config = dict(
    n_layer=15,
    d_model=160,
    n_head=5,
    n_kv_head=5,
    tie_embeddings=False,
    parallel_block=False,
    init_std_o=0.0,
    beta1=0.9,
    lr_head=0.00343,
    batch_tokens=[16384, 32768, 65536],
    train_tokens=168300000,
    steps=4832,
)
Each number is 500 + 40 x the weight over its row's rms, rounded and kept within 0 to 999. Layers, rows and columns count from 0. Numbers have three digits each. The size before them is the row's rms in percent of the matrix's.

# o: layer 8 attention output (transposed), 160x160, rms 0.0599, rows 106-127, columns 0-159
# v: layer 8 attention value, 160x160, rms 0.0615, rows 107-127, columns 0-159
# q: layer 8 attention query, 160x160, rms 0.0721, rows 128-148, columns 0-159
# k: layer 8 attention key, 160x160, rms 0.0716, rows 128-148, columns 0-159
o106 086:467484525516533518387519462510468433517530510482498550458514505523483510508480471503506497459499553484410466539529446567477498570542578508535511441464459491484536550597476505502529490501490486522573455529432385503519397477467535502451522418498502557483457431562447492439485560436512491486462512456521528471538469489471524512489434526547491396443517429501478545450455479492498553535487478515600544522583481500511481498498477525522518495499520455500503505480517553541485552548496511
v107 075:501491418492520524527469412520558508511561530527508472568551572528428474452518530488484471479495532490492498590477609559548501525500498490565489520482521543505461562488535509492512494479519510518520491518525557471538492527513498461508547498513578505505473517557435535532578537571515514463549496520494507497515485452500470502535526509519574502453451481442462455425547442484466467455502472539531433554487519440435528545421467519558582482449439505442579494411578448524535498480500528
o107 087:594509531487467521543505556445472475436508490485499497475453482507559531548495523501488543563555487514590553409461465452517549463510536476480431455430522465488503482445507524503543457522431407479530502441526491460459561541489468480521511528507497410469554557409541480508478422516435501560483539509463492455443444557527455506505508504509480541557498559613510475505477436476561475482461585533463476511451479504525546518562516513521498510490499549477504556551488482484467476479551488
v108 086:504460469515514430549475495454516453554548599509537506513549517523520493504560500489503552489546609502513542521492528535527542568519504471536405529428551596514529534486516522489461489483579522482524440504545560425478519526512507499566522478497499537487551523505464582533644498500485510471519493531488537530515544476523473457538544506417421537515461518508484471481487491475471486487440455564542470504488521509527544534471521471493627469535479515464526501524478444542536478554567504
o108 094:562415568437523516501514600473414494506523429512512507507459494484483533608569464481474456553553425485533503496432491506486515463484542419417448510436477476497511443474570592452526455519490494522501538523488538520523559486510501478480469490500453536518569498492524500484522498540508530449523518494495537486552463529474513495507539528505506549496507534560520470562434470554507550528511556469453514448485412502518539483561497503537456564436492523420520490557529499485514575502594493
v109 097:394447460506521508536519478483519555521507612531500497533459512414512443465532506481445537540516516423554485496463511580509510468525419504551555427485518546489441500505586530502476492525524483516532514497513552507515504474500513441495491458485545410512461484515548515470513549483479539536569447507440476523506607513451517508451502516484463513437473541507488417460482491507458504492581490566550416490500526524561510524531472533469557513408469546456464475511522493450503507510579435
o109 098:536501551430493548480489525487493439431521442458488434463447507534563469489494471507536487507512454514471568454493470538567437534541546489490428458477502421479498474524482535513543413534491507489570568473457455509447455471522454535467479513551426581455563510488449537455512487525535561516432495462481487459545424479551468580519496518493433512463544509509486525503422440527516564551430538566541514530512443481532519519587488506492499513455496490448526481540531539499423478545514489
v110 096:469494489525474541473476485513494521509515565479536544600485474471478532509442509509518517472491481475509420474507526654488503444523491543514508454494559512449448412509614504541480533531421455403500546514512507504436487525499492486508474476501528398494489481530634477480420499450461514543484460462468461495456491443484503463465476519576513501463484579467494503433489486536491501456514515521540413505508502475480552521479504509493512532434509434464523473449446494540506484435508476
o110 092:515532455516510501479489468484495487500540514433534523492387469614585497487482474535528518455489480428419507541446477466621528525546495593471478524411512473404533512539503515523525489521505505509569548462485514480514481448511555494522471442535489533503494505481482508474497488464516492516492512509481518504476475490523542575611500480537407432444555442484406556472485476501498466491514471524536552553491545492509503489543495527488508507535505466492498364481535523472459497527446532
v111 095:561514486507520493527585525450449449505506426463470465432430448520535546478457475490516635482491556507458423463532426528516485565493509436549502534510600492518514443512511464477507431530521502541499422501453488546504489521444512483571487503544446517527521480488443430524431503482479499534502471462560511487500465547525537500498449442415462528578552469548528478533455499558527566525475529481511531461500508531573447468533552462525537526550493515489518491531469517548512561553516480
o111 099:418469518493512460509502470546466551512547480543507527540532529480417520459500466476494413483465482498479538581485512546474442526460521450450481514515463555510457550548481447466465516484596619493451586538492458563528484456523533507477450495509520544518485520547497526455509537512516559469540482506487536523571599414555559466461511521517566464435436480461489503495500550415455498480484465403508544534497457480467495506484525472511490473485570447488547471457521535446529538472482537
v112 092:484506574497413481508456490481483425468504655483539559553564427502465441517466479595514574484494507493528502465543473465491507519551472501493509535412493525478578495557463430503511579459441551517469541515507590519503503483425530461477534481468508559405518501435510556544505433462479451489430489473541512546448497532499419492479548494534476476526472449515485483469487453492546464493513496507482522489512538472494461490504514436481484504572499481474533481523473488528510435448462501
o112 088:533463467512504495499522478489555454494520485501465487454424494541507461484557501477543487476504472499487438539493502519487487494545472567467512540458562530500512489519551530549428611519490481561509558478518544480518480539509584462530546539549540517560524486523552457557550568447581528472518525533592455535490469515518525516519554476543495561559496453509424538487552515647492487454588448457531517469462472580521492504456515468547531574490487529540433480530506542505509564512474500
v113 089:421514491489466535407471438480502569502457588474465588492479492490473497497454488513525488509462464497440502499553484473520499489528489505480454443527545507476549506458438479502519524579577516451501520453499501536492508479542514581522494485515536361489496524577576465459504498437516475479549508487539468507489560491468500489479486494483518485417479442461513491522520579530395487446519449495506441499481473431413532445468559490484449461428453466509487501436459505537468435460513543
o113 086:525489489434461478566535533496533495393503495523473449517455512541531518528541542498513513560489527492542534495491513479523510502543546625535505596440455491470511464471522465514490436512484457503471526481510530503517561504457539523553633478484498512501543507481487465541496425502486409518490529474520520496487481492544461556483521525458424563506489491492411538480540525524536494470450598514503533581457569533557520592482500479426493503577488489455542460447480438508463444487484483
v114 072:429541553458522512441455507502524551508520497518498485547506511570534545585451476484503553483505491546447514523510535489519505571473502503461451508490465477530532465435459443488484489487413485509427528448480525528485527473558479534498525516542507422445455508550559493494520465447542481484505509471535533501609443481514457500506530487421505433468474457493465509564524478516584458445502473511432528469458562440425509477509485557551441507625477520581434511449429497456511528468502513
o114 073:444490443510431454551476582511560540484494477516538531517532529465508513501476498491539462543521483471547454493520530477452468411520449537509596561534547541482481438480528495495455514496530546529426479479551567463507554502525552471567525509490482489577551509493539512521489526560457466520551527481516464547473516518451465490541566439471528570534526562432468555501532568511465427495534498527488452465490561542485523510479535454383483490541445557533496603472501494504546445477452535
v115 085:452484542488463457512494501495482531504431495552558474559497486506534546528450517439469429498533464546478506493500504526472482449441500525483574438488433465473442460520529514514407588501432490522464521475467453469538501503523499540460500510463512498512540535366505486473531462510524504532427454559427548454543577477505538512482508458456519468516478506440513567533465494496511475544571570457545547485481522488538511497461476532509503451499621565547478530427505512405541525455514464
o115 079:453538425557561557477465482522545430525455535511500440522544557485539502430435461544486557503523441475473512508499559499566492485483393445500562472530481551483463505464484481473593479509444505504570514509525538444495535470517488480497478545504487515488502525536473517452559503560578507432522490504466510515489464513482469500497514513466524444522581452389543470440500508512459504559539443584450433429484521484530428431523513467477451542501478497525441490520546422507516466536494476
v116 095:468496486499444499438503498537480457474484497508556446473504422474478521468432489630528474513459473494488532498483540535499491523510452521494521453450495450505446413537503472533498511542472501554505562431414520509557491547503479449464515483490543500523435508440501469520463493462512486543462465536455456475445477502470570490459429493504518417467431520548442527487505460472552513489503490499456469507537535498435477482520401452498453477485597501514406478561494526470444420432407493
o116 098:449558468561440511527457461456579506500522489461553493534418475492481489417470571502523558447465493517486495477513541505550551490483495552493509535481555518502463454508496466561456508469506512459487552456560528526456487523543517487537517567520554508443495489463535504458509547450473518511495521568518411475405445430544445523546468529523481479547501493420520455514534522516428490505559448542524515549444500494472477528485475451527495454599498499515489348465502480477528525567464466
v117 084:536504617505465494500525466548529508530543522565525434571581485494502469542496492508490457498446484503478467534425548529500518501467497482454504483462479432470481530554585550523442505473494509484522566471476505496550493521577482474513489450488568539524566495489443553474517488449523531430462488523392487449499543496503561461489483520550511462488509533490488563463537492530484472436466577506548534497464453544410467472476428496445557555519618509516468476497528510455522588483519457
o117 078:506562470545548523514450574476453538528465499459549485504448426532545483471559528481531554500470492455500509537552527497539492449544436415481498455509507513467487402506529532517557445468485447497559510507469542532517540525553402517449518525548487498429508454422487540528591530513491509526510491522462468493490460533449434516569444482498486456533444536502535497521422499449491512534460459566470519526463520449516469442542452451508470472449439509484457439599500423479515485561515481
v118 085:494576498472500507471506510503458479494416521502527670434434521516493501497514540532558577489563417565526579509540488585540515511526538525486566547536456455488485460497471452559476413566477525483480446506428521467437501493511493523568554470503502519454526497487440447448491477496519495551495496522512521526566503501497503519484503519520550453496510499486501531548476486468479502497467482533413470512421469498449556443434486566504504448595484531500552497473526488519511573507518495
o118 081:534481459432474444557545455513547521471511464546482458548547516495482524462513509472424435537554546501577472506430508403451546492445471583500474530559487475452508506433502481441501547464483511419450491431548518534528623460526503517500447535488485455541517515532494535556486481555468545513506489515495577531476589469556525528543600503472506505540485520501500523495535504494523466497555530474475514547430484520441503485569534502502492528509527505489502394475461495476537462431557496
v119 094:472510466489467471457519526499476473473462553483540484452475471547489512517539511578529565479463473492461420510558470549456504532567467510447496493452542509479475460499415518532527510518552505560504481478390416567443505476509490555524511474478456468528522482560534447518559538458534490556435488479433417488499532614494521518449495459533515489440489443538476524469486540532478509542480482580565453486555502484460520473563435462409458538540462545503454495486459508527468484587515503
o119 096:532486498447498526552534452451474526478495465536447519444480531473466412471568515470482445515431495524511438592494471510462485528502546618528489548514467494478511523467541477495456486441590487540460518502493481563494431488522535487599504474571474562489502479561521504488477537456468497472490452484548519484478524412516524571480475512545486550464490480569540464505594521535478543533521488388543466562480480563469502492431462396462458491499484496449462455479496473537485523488511504
v120 089:519463501484515509446548538530505509537458379538482467437528461557472416535567486506529465472469431458453476500475588525499486427527517487544517539490518545497489527538505491537489514410471490465520479465502458524463501501514480575528492512506532508527513463517437477516497521528498490393524513497432415508456542499524623494498484481543535471469516583447464570484546520590551488451469509495521550517551439465462505523533466483497463548470566486523421488458493505511509403437495539
o120 087:507567430542484535556448477457445539466473496503521501473505510488518483509397566525499474523443517546469471563492468464552645469476483519501554492408501538487449442472514536527476482508481505517448511536479520536506427556500443501485552472501519474496454430514527610539500400444443463496476514520487511437454507515516479559481480485548511487450437485543495522550512516456471520521480534550548453498527509503495455530476456445432464391486488522542455440472477429511516506520499455
v121 085:551521446505471504529475535568412509486423511466516573429417509460488501524534535488532592480560516536557489480493473570491498449508522560553520565542531398497458432511563448509492488481455485470505458537492470466447458470424453466570494526466440557508533530502620449538441467509489506548498516532454538489497503557518503517512520451496478523514518503525456481504511498499492477516446435521468459526512505508545638507571462546486518501513480516489566504482451485552497456454504526
o121 090:503518462495528483421510426477535481510483530478484545491536530526479552485486488548466425474477506503461403535396483439424597504502481565555538498494534511497522609536464502494515559514465501496511430532532466495508499468520565476500432458547473493580449475544506490470459490503431519463447439491499544493490557495493554524522536488567521473497540466535478541457518445537476518513556429479483520510526483520455556515511529545535443549513544468496436394467457580517489574552494532
v122 082:505487518475464444469466461481482567538446591510526471423506526507551523518488513508511453567546468460489502494543510456469498510517567493458459458526524530521551479503422515477494540476424508441475469488494515463486526461531492601442494472485498574486509485456537484453508427598458507544411506477465537507511488436530513509548524556441501488497461486440488538491491492523491471599552450454607524514487510456517591478480557537496375478523449487460521527486525481451520519432493553
o122 071:504471446485580502474589448494489383431494456521529554496525562491532458513553498583486487543619528494546523449518542537507497468498449545517567463521473515430564528479515498481586561534533504513469420461482530464512486546492537528479546458462479507526532477542437509544553542473535477490559528502526554535547480549428469556502502489469497514480579508459557539489497519521454516491554508448438442505454537500463481456484449445544501567538475484526504463433524485546530492463535476
v123 095:462537523503499515469470472582488535486499459500473582429442534432469563486494548443456457481434506534565564509503517521502464520460544508481580521530492477499444524512455482545496439579446490413511485517460399465424510514413461534575483481473512536498417515484494443472491528501456524472505518507460510512476538400489493543489462543545564494529467516472544525528466512445502523549499461493464479528479457516496535464496460540529522410485561385507544515531551521422487526493500500
o123 092:545556483485536530471498461498545482509472528493484404563571483508455536494442495515472550470522554518543517497471505396522568536401468536470499477573461415443513507477476477477481529452478542398512526450544470492521581506506453520483477499492478433505421533478454496507478464509448475501501437515459499499441508487479491513527549522435476435534518453475556501498516477411512466468493542566463534566575502466413493498536484535560552429498521484527554402468490497490527492489522462
v124 078:582498503504502568481508472492544509520516399495480427543551522525449464510412525502470501386536503498411501529433481421509501447453488502500502539483543529546562507513510499474450490555567483559521496505568475495547497561576514534548459538496513526523556503506487537562547521546512488528519498619643434525498541486510528529469507502501461538548556479492506490556486564547499527527483552468470500493538477518507441481489512453577521497448505522560448484512502518530481455531536523
o124 071:426483559523475464552488501491450490539502547542564485523486524459500555566550503471537498525484510561503497515579486468485451526434586411478474544480529535523499492469519522507513533468490517558514565594493510514484486477444473477445520512503542406450443536508512489484537482519524473513500542519460563415500482516429471425472457500444474533428445467497551417547504473500483506502477470516556558426540463485606499522479453522458530456509528501511503592525517409491550450501436489
v125 086:485469473482453524466517468433472453492508554490524540568495477499440486482502466543499603516513473470479402462542532550473528529567455484528491441485585528456540489536489472487517555463509524526525521449482572531453513508458526480504524443514527449512507471534586471505471520335527444477431496436510502509407521585471533494434474509535500527479475457531480543437475515487506552454492458527532490502515519528507480494533561518471481530408526436423508485468507489574502449459492510
o125 088:496438483488494521530525481507514503476542464488489497407417482567549498492508532452543474491441480500494542535480431505544488558533569540484420547439497526445498518516506498532454476531510494550507573475456444544532462499494542513518554499557539567480564487484487502517513462477518584474461467477533485504535493443573516547535486511544441505465506473517394535482506521579480552497488518473590466565448495552573524552460502420536553507489465492511522364478521488467413490536480491
v126 077:435531447499458508516524525456478562518453511419521511511461447460584533441400468432505535434536491478522527449517434536491468471502431516554491451501470466480494404491510475518501499621506503504511481502502488482510467480506501527555499493491514445505490514487527387472420539497460499568590457545530478496466534465460504484432479497460453502531470557502500466608525542530467528537496439481460436458507531501574530459516512439499516437477534529505463524497423489516487482547520432
o126 084:438489475470480488516487490555506534459539485557532424571509539529457538495502481551487481479480442487441492526472543513580482510466514510493504577497480508506448520498512479486496517545571599485480585516517518525474512431499515470524450538495495570503512522550506503443471496540556509467539500492441531504544572390578517504507538506502500490453530457370476490512504533505495458480504491522461568507452456456507475536514552547443454516535573379439532440460538570425474510487453516
v127 080:461531432497463533415509476546504537476442444465500474500429456525543570462466564547512494484445482512379469514508481526490462461501486509479446496520548440480481492528469472504491529540512491580502520491450451501514515517581480559484489480503486517528529511542492460462514531484495454536424492477477473456488517524462548547424454512622536449456529449476496613500488536560509498487503570476513484489542445444454497479480442440447488466505528499557391490491485545492469426534544562
o127 080:507550458511480503571486512485529543442489543554528526517492509536464463444494560523470531477432525546532500584608529440514527487500560589527559513536427504470463518456539411494504436442492442486515517502490526549494501462481510510543508489491543421461435495533502436447491475476493434480470482559493477468460543479502528499516397518486459449487468461465535479485608519426486513504493441505531477567467545533494485478461472443488460455592551479503509436495487422511518488487422489
q128 093:522484475481582520460509485549509468477520475517494532468423560480500497486538525472549458496415462496546500494480570512471500518451554519467481507485465538526555416523547496535504590519477568567584469511508489507481522577492502539489414528515513492508483566533560525483571486489468553483475531539461580487499507498445480480498437452498509469485497479358519535551444539507457481504511481455537525495466465483455504475532442394473466433429553512504575502474523497455493424507578499
k128 071:457539535504471499465504569563504501472483441491525467466538559502528515535491400531508482529529508483497514563469471462529526536514430524541557464460540499527570584516556460517506469484483512566508514526550547437559491432429517455480525562600548483556500551521500488559543563536469501531479510533492469449564560543548502519488483457515428477473503545516555494533566449566491556546493511484498563519533476508552526465489450551566499501551406507470553431497515515517600492511468515
q129 080:407519441443473582517501583522476452519487466503563438558497437470461519513495454557397445496484540533437483550529468474494425440515446499440432515457477583494540514458499510514492510416533467498469454519475498514507529481547538465484508446478455472522543475474431469486567455516536509471551491499480413504522445437498511496569496458541478402476516486542531543536482416528471491541510538475473496525495478492497483464446519539532478519484535452451485505549502435529581436525485494
k129 082:457490482427534450467477468572453476504478556458480519533542513616554550490443556466537548463492506458511566462454464560470529549534518536527516542473530484547524484516495483503497557553501531461427475492472476527519474450542500537518455464463502513397481527555494549449475507553551498505543409408497542531370498513487483491478467530484488503495453459512441469452520457496473457494390515475472540482501485392464491486536457453491504459421474545506487499547548479518479506518488503
q130 083:515480504449395487535527488473526460537529443453458522488528478484531485456484454515418518501548496506469483438554511468543540445519426440561479484524487539502499574436475509463499469487515470559473514514453507518545476451536508459454550520515528431527457458416449478538443488575464476529481507493537455504470405517525629496522544549517526509492506565558464487452481470563553491449526497453487500494531564523509505516473584560528566517582413536528516494500458530556474469499476490
k130 095:484466511447583462464453530496475526523451561530471516518551451561511523563505555539506594533563519496555516439501505523537479566545558483437450548480490488572537453462526433444505486512496501439500479514513561514510524536569498528554513535394516528458545518539550529485463434458476477471544511488504517524509487487513490453497477503477513554591502509501486461504449523419486481471440503518508474513439602540445493481514544443444491543534573496471556524540482502499456613561482489
q131 088:463448581452483482515573507492506506553523482438499490470557434487460463482507475522507451427488518506466406575455515466542533485476475473527540572471462512545500531489402528474456450479524491567453365430482475522504436447482549471518552561509520493496479450466516524554448557472512496509480436527600462512460520513501517478535541525487533558461537500576473505417480490540557538498519476495484498482478524553497475489519590498528539550515499574508488560432470525514509530513473459
k131 104:461488520504508563481474484480460462524448526523465490485503434475463465516500572494496518506528519498520500467645491502546452498514588499408469572476484527511481511469471498460500478476483435543494487464539461464457563546531464503557554506433509524491565487542478485463466471475511480460552577485417503544531522502514524535461541528518502551514515495581493536478565497420511521387458564590559480480492504562459553528506493486473516505492544473486532547508418524411459549451474440
q132 084:526493469478551548527538548572488496469492516497535547500529574448533481523597525497490484544460498450525523512508467463455477525472567541519500469473492521502566430488601525490511574524506558480539500509524468547482499507490504488482443485519462500548488603507510526501575494533404604534508516514493530547570504460507421515552457485508521464600501519401540551534435496511546527537529510455522450493532461499483501518520473445421470465441542490439556471469493496532523421473550547
k132 080:422498445503406523514512539480550498498523465463495467480452623528500538442505416439484472517506495508482573504441473478475486475509454502561475510559535503538453516574493479526520559462495600442517494516505482498486449522500458507442471436508471522421478469469526524471541546532593516564526433463556522496487459539477472518558490447507511462477501479455553453516501473553488460576526462447452528499484514402549454492543438487491505489494443485547498478455531470481603492495538550
q133 108:495482471493489499543479476515509479498462476580551495538506616432525497503502520544459477527470504552497555461539503429471497385505490462478466466552536533489568484423544424536540519468551489500556544562499527530477522468564482476431466441469446472541593480475504493507562451642527513472532525452448534534534505475499492486525487512498477469520471538439512507464447570517460457524565546393492481531518507488532465547501520532458527530534475487459493478516500446488567472448489460
k133 087:437510548452553483442528491559507479471446540525444504516574505485484433515487441455550514492505468514534483494411423479523522515523490508518477500461505495514450495485496523456462522556535544450426555491493559513554469561511433508439511530464566557470428542500470548477487453511506514530532418425453499487551524472490472389480511474458535452521514536480508449547456454503498438565508484494482548514499532441461559434499476522472532522492504511437644503463530429495505526500486564
q134 113:476444594498443530554541486520502509522534507489509508498597498455524542490502476461522442411497533510512464538538545584459443525424565509440539544498510512516493500537465512442432492524556538504477475431524421505495509608433526498495528547435510482517530499593521485527483569471473512476548559569513538495524521460513487468427539502481498584545488512489565541507531515460435533517556474466565487455473494512473487504528504405511488518517527564509535523431511514492594518485546490
k134 125:553519485524508578517474511446435490504439549527502490518534407472490507532475591519495494458562523512489541452592531468552459496485520463453471492468493543458502482427513538524490451464444395477466489542521405486435521489517501522537524484491531470587497460464459505545489472499446460493475640543421479564477545516522522537464503545519464495518528525570473556486448510451491522446499526537539440496514486561528532518486497504488463526552477411488544558563452514498482509479444478
q135 098:451489568479446463547499511659465520507452435489469520526656504443505555466516536523518520536483544495528478473447529494465512419556478512479542490493542495506481487483505521470517562485532459426439407513484536458504474523497515444492515486468540446513518478503495470460492470608437517512528530557501534488516535504542485466499551452545505471563505564525625511570459503501522457552497549510505465499493488509480486596556462516523508489496525473532535490511490498474494507510561451
k135 129:454496483485528477489517494520434539517491508474464451478432458552482567469501577477468517544557532442479475446542533514576430560485553492495511547486483500533519486517469542432498528498527426542519556464448471470474526547549534459568566538469492537495497501479478360531487435448547444483521504470541487414435462527523518497529434507501484498453537470540439485467566480476474460496531535579545489481535504553447558511507570524544482488437504528541439568580505511485451520517472474
q136 115:520492513536474523552561452487536522533519540499515504507567525455506616475485524453467438459545570507510503505533537472504484539446410481460546549485510501549463519472463517465434468465500463439416425474486456443451456534522544468502538547484560508559529511509490526546482497469479477488527592551533502488476508472550595474438541552525576578524506558555507453506552480490525469425517499400487474485501469514486520521491536519541513494534531525585565526445532503458480585478484510
k136 080:562501473466527493531477509459493507564446512460505495523476366561510528488461529544487531492501526518446489509514497465525475488577535508478514568505511529557515483490489488493463502469471454497488501511481535498510485430546600505557626614465461490526549486492527452447508515512585465515519589470493486490476493470571512504495492502513446555555492484567402523445516451461493473483527546500479501485473452579450485536394531503511479561496502506528459551565515484482410460446486473
q137 114:494539535614510451563530534560490555540515477527475512553507489455486577493481504490483494497509584532473523452529549433483436488480446513477542516487495506536496564474432547499427579467491457393447465519475442492398488541505534455505512491501527426535569504479449527484540507540462456456543575569511457493528548508560558490481494489488456541530537528544545491573471481445506471453500584489520504510514455511458464518528527555507515470517513480596572550495499547476539485491529496
k137 086:590487432490505482510486500461489486492492542446473474518453420571513562500486480559516499491480532498423451502496496418565460455573507503505505509536550549550483506513486497495482545465466445518532501537459540527484489422535563520492598572448497488532566474433496426457452497528572469535569527488537442452429479499517496497481469503554492501482508460545392491429555469481474445518514508513457535506448479572491456517480528542501427511474513517514451555564544465528431432469518503
q138 141:514522529539506459469514511372489470496505554457495520500502449504492450544488498574565542481465489460481447491498488468512563506471508533541565506417493470469501498466528528496469495493458500532506407486480580456496497505472502516572497549536466499519472519444494496492462462415491479465473528441562481513511427544490515526488570473553512554558514551589473535529512426574529456473485498471515470485506557583522435566464473452481506495550524547505405455528494518567400569540479456
k138 121:419446457535432509559489523555518535497529447535514505532479594515468466477516481446503479503406497512547460574448475507489498456441441484540533577547530458512476475507466482533546532533458624468463512470577496506533478540495468535510519482504477507477485482599531576465546602579517505449483481448529511526553512524453494521495535419478528523532477484481485505536545566571508487502551486408481562478516498457561493473497459472485425547522489514479501464487538494519554552472484472
q139 130:510446498483486491512575468509477491582522456446490493513503492476503588448466597490526497510577537489536532403487476527534458513559521404447450486469530535539504509516499532487528474512483429467483580515473495481521464498482557467523566544483551438570546565495531401526538503528509458523512526532520515479494538521563525429497492467488536477549504487604491472505444496479519493483560497523474473463412490556496502518498549535557521542506553518523550567515494462448454550453574414
k139 090:532495440510532498511448540469487518457509497471486482559454447567463482486485506552505505571480575497431470548546490494559503464538553445537556574435582524454495510487530519464441534462489461500498567544492522511537460496492625456490602500485483530498509488474515494517520523475575486434596558506578462462462498501591488485503507500550471537502530466531399523483506464529485464459505506478500546501498493553449566492413511529503461558519494462496504567572522475511419467508476509
q140 153:533500571487470414544491505436537518496545497520498495478587439508515565514472474430503448499470529480532441506513544504469542495386444497468545532528521492493443534460494573478427492465498495446408477550490437448514556525491448484536444476495457515442491431441511455429472529475497540536607473499485474550552536437505505468486523492546500609482491523573551507544535520503468503487510501416494471551499585550524441498499466438487512511518546518484475476503517561484542515498527484
k140 117:449475611517516529548507513466495529511498527563490522533591532437452531493537533455500534433449501488518522505462449532422532489398506476435474435549467513462549518463531458519527583490530509486498481517529468504474505513488465532469431543500507515519513516510467548526575536478467592488434583549463543522572530465477513482477545531448506472525539513491589452531508538483519619441489518418544442486464462542498543497606471504488533503482543439512501507458499503483528490471514481
q141 130:441483488503519514409566541569498502524531494491426604436515495528547496504492490465511504537493477498504483475371485554471459540570523476545489467476481536535595444576487532530526539547514544510533560463514496564517447554483543493477534512517498503550517520574499469545480542492464514523474471508533557460509448469504495442566435486439499488503506427476490587491412480473457546561509453600516521414431487484533509468485496480524475543448495506515526549444473499521507480448507514
k141 117:533461379515480504477514535374491466447532452449506473508391472526474452501490497574483490539524527513407513543589587449574520452534500457528553533474598534479467483479459542517457489433489476533551498516498528510523493494527517477529524482513514499534550449466538506505524510454532471484576496538526443477414478497535522513504509528568444508418575494477434575464576486554495450487502533501478498522513486473513509502419516456504496513522443438493490543534520483514499468491480529
q142 122:514515532591424448558514528543515501513487459531469517504484465494476516507493528503502517580497544486526502463537496525465526460493559495489545511522590518483445518489516519554504451496564521542420442489514491491438506490462469489527484470522442461472457515500476536425539569548481535461450532512486567482509563548497514577451496445506454494522466539533563577543449510562593604500466562482529503514493395543473426483576527519553500473523552426466463485576505504506502542508528439
k142 119:476564546487474536423563506493493514478534560460491477543508538483525524464539503529507502542470508514565467466443551461532442586473444496489483524548458407528560464572492445541474654453478570468511556489503432502498463491475473428529469494528521491456504542503467485477524509478519550505461495522552484490468493464507516492534409498498553468497507477509581494549494480427516500494423541480537511544518511504496523493628486531568486492463582462501446437437523527462474526517503476
q143 121:563497453476528531383570486453499501508491565493513500452503523572569523511518544480490480461477447485458537489469441593525452572462502474469446514456533529504579487625529539520534498536499481487537550494557482451528471454488522540504535506504518536551502486594538425590492518477520499543464462479459534518467501427490522440497457527467528503511512482524460508481405467546456558507505417531423538472444510473531508483436502461520469544486538514498549593503477493540469519502511498
k143 112:561454423457436510511445533418536558499489454492456497519436426504481467525505461490501528476497585465454464583551515508539565430539514451597526560513503518474463490410510504500465437490494513567475505533502537570563468480480547507461499478464451498505486462485546564496547499469543475469555547477552448480515507473556517551487488458538440549441498462502416542456528500562462516429462528446545491526579516496490510519419494473476489566514443486525481504494450513520514460472453522
q144 075:523490395438548517453513554500458454537464495499496541546521454442536476586479486576404508486476511506410548518442543507504461520468473511510468529454498593465592543462516576456565542456481527529547475529458485536467509532455527490532457445449534481527487483410449482495511490501481545460489528538448483537535477553470472487497504560553472476516518437476472493573473444518511448468541551475497496508468538529478536478444500460521543559478557462501597506542465445489557475505534544
k144 087:542492503503461488471526490511524496484512462458584507455447545563521526443506481475481449519444428520450511530526437517455517480498513523610532494494586475459497501555464455608516534483560492466503457488433480541470496469522485535434442467520501466441481487494511532455506554528482519544513456458537512487392473501486497543538413496491456498470453526534500504494544473567527470516465525460432538536596456412568518472469473507489411457450428544524471502526473522553523416499512517
q145 088:488530563496466494519479531444526538487532545487473498478534418535535454488487475494482544443530558468530453438450474503533520482443445472483519482517453440456499587511445615457462454497489469490514498497544486486535454482462524544464544542536476497399507465485464498550449498448539453547492451491529525485397515444544529512472575538455463561504456501638516487480574475458538508465495571513481537451494548544532452512533518508474518525578495516524440512490494552518474539468434463
k145 083:493462497461534504525470483420418555495471548549441503503546411517480453552484563498486465537517488500508502495502498556499484483492492494458468500505465523466510461373520506424483482532508447520462606496531493482453530559575467528491533566493500593526475512512533441505452451476541447455506570525493468442556535539516545512554519495439548513401534567497497446416426513468449545488536512488553442534480525541498520529518568528470504533539536470461522522566506476528457459543503517
q146 100:590545610577443493429448474461521548483518522510471522492542447486497500478474507515548556489496470466570505455488481509498510488476435487486485490497478461449426555533490543507428446493495486526444600518488494509511450520441492482506518525477545511449486463509468538547430522521542444550505453462472552510516545579534518502432516563476551501424454529584508531536501430544504510476544506505458571481521526505500502519500496481489554453576499496575428502510500527536374549498450487
k146 085:461480525480573506521509520521504486510499538522490503543508432432467480481533529462503556516537535479518467497533560489509459464511515475419530560492472492477482523479499541447530470507465442548473483588469471465489508474518497481540519563476539467531549555478403469552487465441451497434488592577495483535573484577558503484561486486464560484528556511453515488431495481450483553416477464512565438534484533610467530511510586467480554507496601455441502474455446494489442521499496465
q147 087:506521581538499492454407520491464535502483506502519450533518481534511500542443495518520554475514459512512572429495429488489479510537411472509472537521481479482515551493462502465546465450435394471430524470490493462480502460529492456538516503512532536527482437444518487536460460502554437486452498465481507612460495572498528489487575505517496421451449473603555417463445490545504564497478513505475445488535498435487488494498569538502497489546500480527429540583485500570413516535483478
k147 080:489509498439535464538516456541435578495478555555436473507531387523496448451459505498522444489494489505511407513481530477519494524470499499530514503524459489504481478465472537542446523519494454508474523496445486523468522555526492532534484553493516430521512497500484452613455436464520462509503537600543480516545562467526527484517408550476500538526490481522496616425508461468497530437488530544533485500494562616410539557501525482479516564474549550527500533455481537499457470457441487
q148 092:448456498477380427592547444518497468555517466505497507506515494499542528387514542501575512425451556478485544467533570499537519460527499469461486480504515580531471497462508490484439435505590456578454480480473474532527500479555512507491557502510482494482627483465502484575510504513462515494589545499533479513535496430574536468466541560520507582502501530563476498521524503518439480468555521434494482508477557554515478561519531505474532522582474512526504491475502509495489494475466465
k148 101:503467544483569515445447490466471474515434514537452477514534461453470492572440560450433506513567512507527433456513516491535496521498561500390450598487497544506478519436494522384535410536480437509469521524477470467488541527552459464523557563478528521519540524506455515492493465487507442481522540470441490507531575530530520528472513506462531484515513497507468405476465477497504471441502571598549464506462512519419529542517524519478532524515512478438585572503477483491455561512491490